Each number is 128 + 24 x the weight over its row's rms, rounded and kept within 0 to 255. Layers, rows and columns count from 0. The size above them is the row's rms in percent of the matrix's.

# layer 11 attention value, 128x128, rms 0.224, rows 100-127, columns 64-127
size [120 117 121 119 122 125 126 122 120 115 113 115 117 127 120 120 121 113 111 116 118 131 128 118 122 120 124 128]
[[103 136 158 150 110 133 141 129  78 119 135 124 134 113 164 141 160 147 134 139 119 127 131  94 143 124  97 145 163 128 133 129 131  97 100 157 121 150 137 125 118 169 128 121 148  87 152 193 114 139 151 136 163 135 146 124 154 136 147 137 139 149 117 121]
 [129 143 136 124 147 113 123 123 108 109 122 117 172 126 112 150 142 180 138 121 197 126  81 142 123 159 147 159 127 137  77 136 105 154 138 101  99 138 163 151 125 152 111 187 112 119 111 122 140 112 164 113 124 123 162 133 122 122 118 157  83 156 102  96]
 [132 152 121 111 120 153  96 134 123 131 117 128 140 108 157  83 127 110 141 149 119 107 156 165 120 128 164 162 133 138 135 130 152 172 120 169 105 127  82 102  85 137 183 126  95 101  96 121 140  97 137 109 107 116  68 132 140 103 143 160 125 134  94 108]
 [109 176 123  95  96 139 168 134 119 164  98  99 124 117 136 104 111 157 122 155 111 138 112 108 118 147  80  89  98 122 162 143 144  95 121 139 115 140 124 136 113 140 107  93 151  85 108 108 132 103 136 151  78 122 108 108 115 132 136 126  95 120 127 134]
 [136 116 113  95 124 133 148 123 140 124 120 129 121 105 118 162 154 164 108 100 163 137 138 184 166 141 146 137 136 184 120 138 137 123 158 126 146 147 118 140 171 144 132 113 120 148 122  82 161 123 129 146 122 126 140 147 140 170 198 132 125  80 142 111]
 [161 157 120 141 138 145 125 124 101 112 123 124 126 127 119 134 139 138 158 143  99 110 115 123 129 113 189 146 135 144 117 134 121 110 140 116  95 139 119 109 130 107 130 143 160 101 159 154  86 126  86 101 180 120 157 176 129 157  88 151 125 103 110 158]
 [102 134 129 113 118 151 139 143 125 205 128  96 139  91 142 151 155 143 150 106 122 161 117 113 126 115 156 116 132  54 134 135 101 120 140 106 124 113 138 113  79 120 125 147  95 162 127 140 101  88  90 124 119 127 165 149 115 149 103 120 138 132 107 105]
 [144 112 150 126 157 114  93 153 139 127 149 154 104 108 133 142 115 127 114 148 100 147  90 150 118 155 118 147 127  98 114 144 150 141 140 163 144 123 136 124 156 191 114 124 103 137 125  68 152 123 157 186 123 123 168 136 144 129 138 150 141 143  78 120]
 [100 124 130 146 124 120 122 142 129 122 116 111 124 124 163 110 114 105 147 136 143 148 148 129 108 123  91 125  91 101 131 140 113 122 117 131 111 160  99 161 130 108 122 181 147 134 172  95 116 164 151 139 155  92 120 133  75 103 113 180 119 121 143 107]
 [143 123 125 106  81 129  82 120 126 127  96 126 139 121  92 111  96  92 103 135  80  91 128 133  96 115 106 102 154 121 135 110 124 131 137 132 144 122 131 156 160 165  80 190 116 110 154 134 145 107  90 139 111 133 107 143 164 110 127 144 147 108 125 123]
 [160 137 139 111 131 185 117 217 110 138 103 106 157  79 120 151 118 125 156 107 127 139 115  99 129 101 115 124 138 156  99 101 108 123 110 139 108 167  96 117 118 147 138 132 104 107 134 122 125 133 160 100 168 152 135 143 133 161 107 106 174 120 111 139]
 [124 123 122 136 130 149 145 171  95 120 162 179 131  64 136 122 167 140 151  97 143 154 153 128 119 165 102  87 164 115 126 131 140 130 141 109 127 148 113 139 128 101 125 132  93 111 118 142 124 127 106 158 138 110 120 197 173 111  87 140 140 121 111 163]
 [141  59 108 131  99 108 124 117 161 124 113 104 122 148 107 135 159 169 117 158 172 125 130 121  91 123  92 124 112 128 147 169 169 145 154 137 109 134 145 114 129 127 133 136 136 180 111 141 147 157 162 131 156 116 133 148  84 151 116 135 104 129  73  79]
 [164 117 154 132 172 120 174 145 105 134 137 134 179 135  85 117 194 105 151 120 102 182 128 151 141  84 173 154 140 113 114 127 186 102 106 134  99 100 145  94  91 111 122 170 146 129 151 126 108 142 145  93 152 103  87 162 121 138 114 101 134  88 100 157]
 [129 141 135 148  97 163 165 142 120 151 158 127 146 127 140 142 154 128 142 100 138 129 103 155 122 166 148 131 165 127 149 166 130 136 138 102 167 143 133 170 132 162 154 130 147 135 117 107 137 121  96 138 185 122  88 112 134 108 133  84 112 108 154 136]
 [154 126 128 108 123 144 113  97 148 133 121  89 157 101  99  97 128  95 112 116 145 130 123 114 126 114 132  91 125 124 121 105 133 150  96 112 131 158 132 135 122  83 103 142 119 104 116  81 182 149 119 159 155 179 164 145 132 166 126 119  84 123 144  98]
 [159 165 107 127  87 148 117 110 126 150 112 105 115 101 140 120 167 111  96 118 119 128 127 164  88 126 159 122 112  93 127 133 110 144 128 134 136 115 147 139 117 107 130 175 131 104 111 149 146 158 113 168 149 113  97 120 124 113 173 169 150 141 158 145]
 [132 138 151 121 127 130  76 122 140 115  92 153 152 128 132 151 111 112 130 118 159 136 138 137  90 153 139 145  94 142 173 125 112  83 153 178 100 153 145 139 120 114 171  81 127  86 113 114 162 107 170 113  91  87 150 154 141 111 159  90 112 145 159 125]
 [185 144 119 144  91 109 116 125 128 169  98 139 100 139 146 141 134 146 126  92 105  91 148 150 130 107 128 137 124  87 143 124 161 116 117  83 147 131 188 161 124 137 150 143 100  61 126  92  98 154 118 140 122 161 124 138 118  95 135 110 113 181 129 113]
 [150 149 117 149 134 101 106 140 101 109 156 130 156 118 131 128 152  95 128 121 128 125 157 117 126 180  95 144 152  99 120 180 149 122 134 105 147 109  89  70 138 141 119 133 152  94 148 122 133 144 129 159 147 127 144 149  77 151 141  87 134 127 151 119]
 [139 142 147 103 189 185 133 112 157 139 112 124  92 123 145 110 107 118 133 137 133 143 133 135 122 177 122 147  99 117 150 132 128 147 117 167 158  94 124 215 133 119  95 163  72 109 106 109 145 117 141 133 150 145 194 158 108 136 119 145  88 116 154 122]
 [121 114 162 138 197 128 139 109 100 127 121 118 103 137 132 124 170 112 139 107 105 165 140 120  77 146 161 107 140 115  82 149 117  89 158 139 113 134 110 133  89 121 106 123 135 152 165 120 102 149 131 113 131 189 106 174 151 122 127 116 108 120 132 117]
 [ 95 153  86 122 112 114 126 112 158 157  82 166 143 122 156 116 115 167  70 170  82 129 182 129 161 143 122 150 132 157 135 138  95 130 106 167 161 119 120 127 168 125 136 134 129 173 112 145  86  92 105 132 153 156 144 137 103 136 144 113 102 146 119  90]
 [136 133 127 119 120 121 144 137 132  81  87 159 104 132  93 135 135  85 186 131 139 165 129  99 105 112 148 113 140  87 114 114  94 154 143 137 142 101 128 128 137  96 151  91 141 175 117 139 163 133 161 112 117 142 131 142 155 132 143 124 122 126 139 145]
 [165 130 119 138 170 121 107 130 165 111 166 149 112 139 112 113 142 152 128 172 179 138 116  80 139  86  93 113 100 137 143 138 122 164 137 143 112 150 130 136 132 161 112  83 115 126 131 104 115 125 100 148 126  98 137 157 126 112 120 114 140 126 192 133]
 [142 166 130 128  59 115 149 114 101  90 160 147  89 128 149  91 148 133 141 149  85 161 129 139 157 119 135 150 144  96  92  99 128 170 126 137 124  85  86 101 130 106  85 144  99 141 174 122 120 132 130 144 112 108 143 123 144 106 132 108 129 111  89  92]
 [103 150 148 139 106 137 121 120  75 131 160 134 122 156 140 131 132 121 142 121 122 127  71 149 162  92 151 127 127 124 123 104 110 144 120 151 101 203 150 122 120 103 146 101  93 148 143 162 172  84 148 127 163 127 108 176 155 134 143 103 137 124 112 111]
 [132 165 130 121  71 152 126 142 125 162 135 115 158 157  56 123 195 105 161 145 149 145 126 140  85 141 149 193  95 151 115 159 150 136 115 129 145 118 132 122 132 125  93 106 107 123 110 145  63 110 145 142 131 107 110 154 131 135 127 130 113 134 122 158]]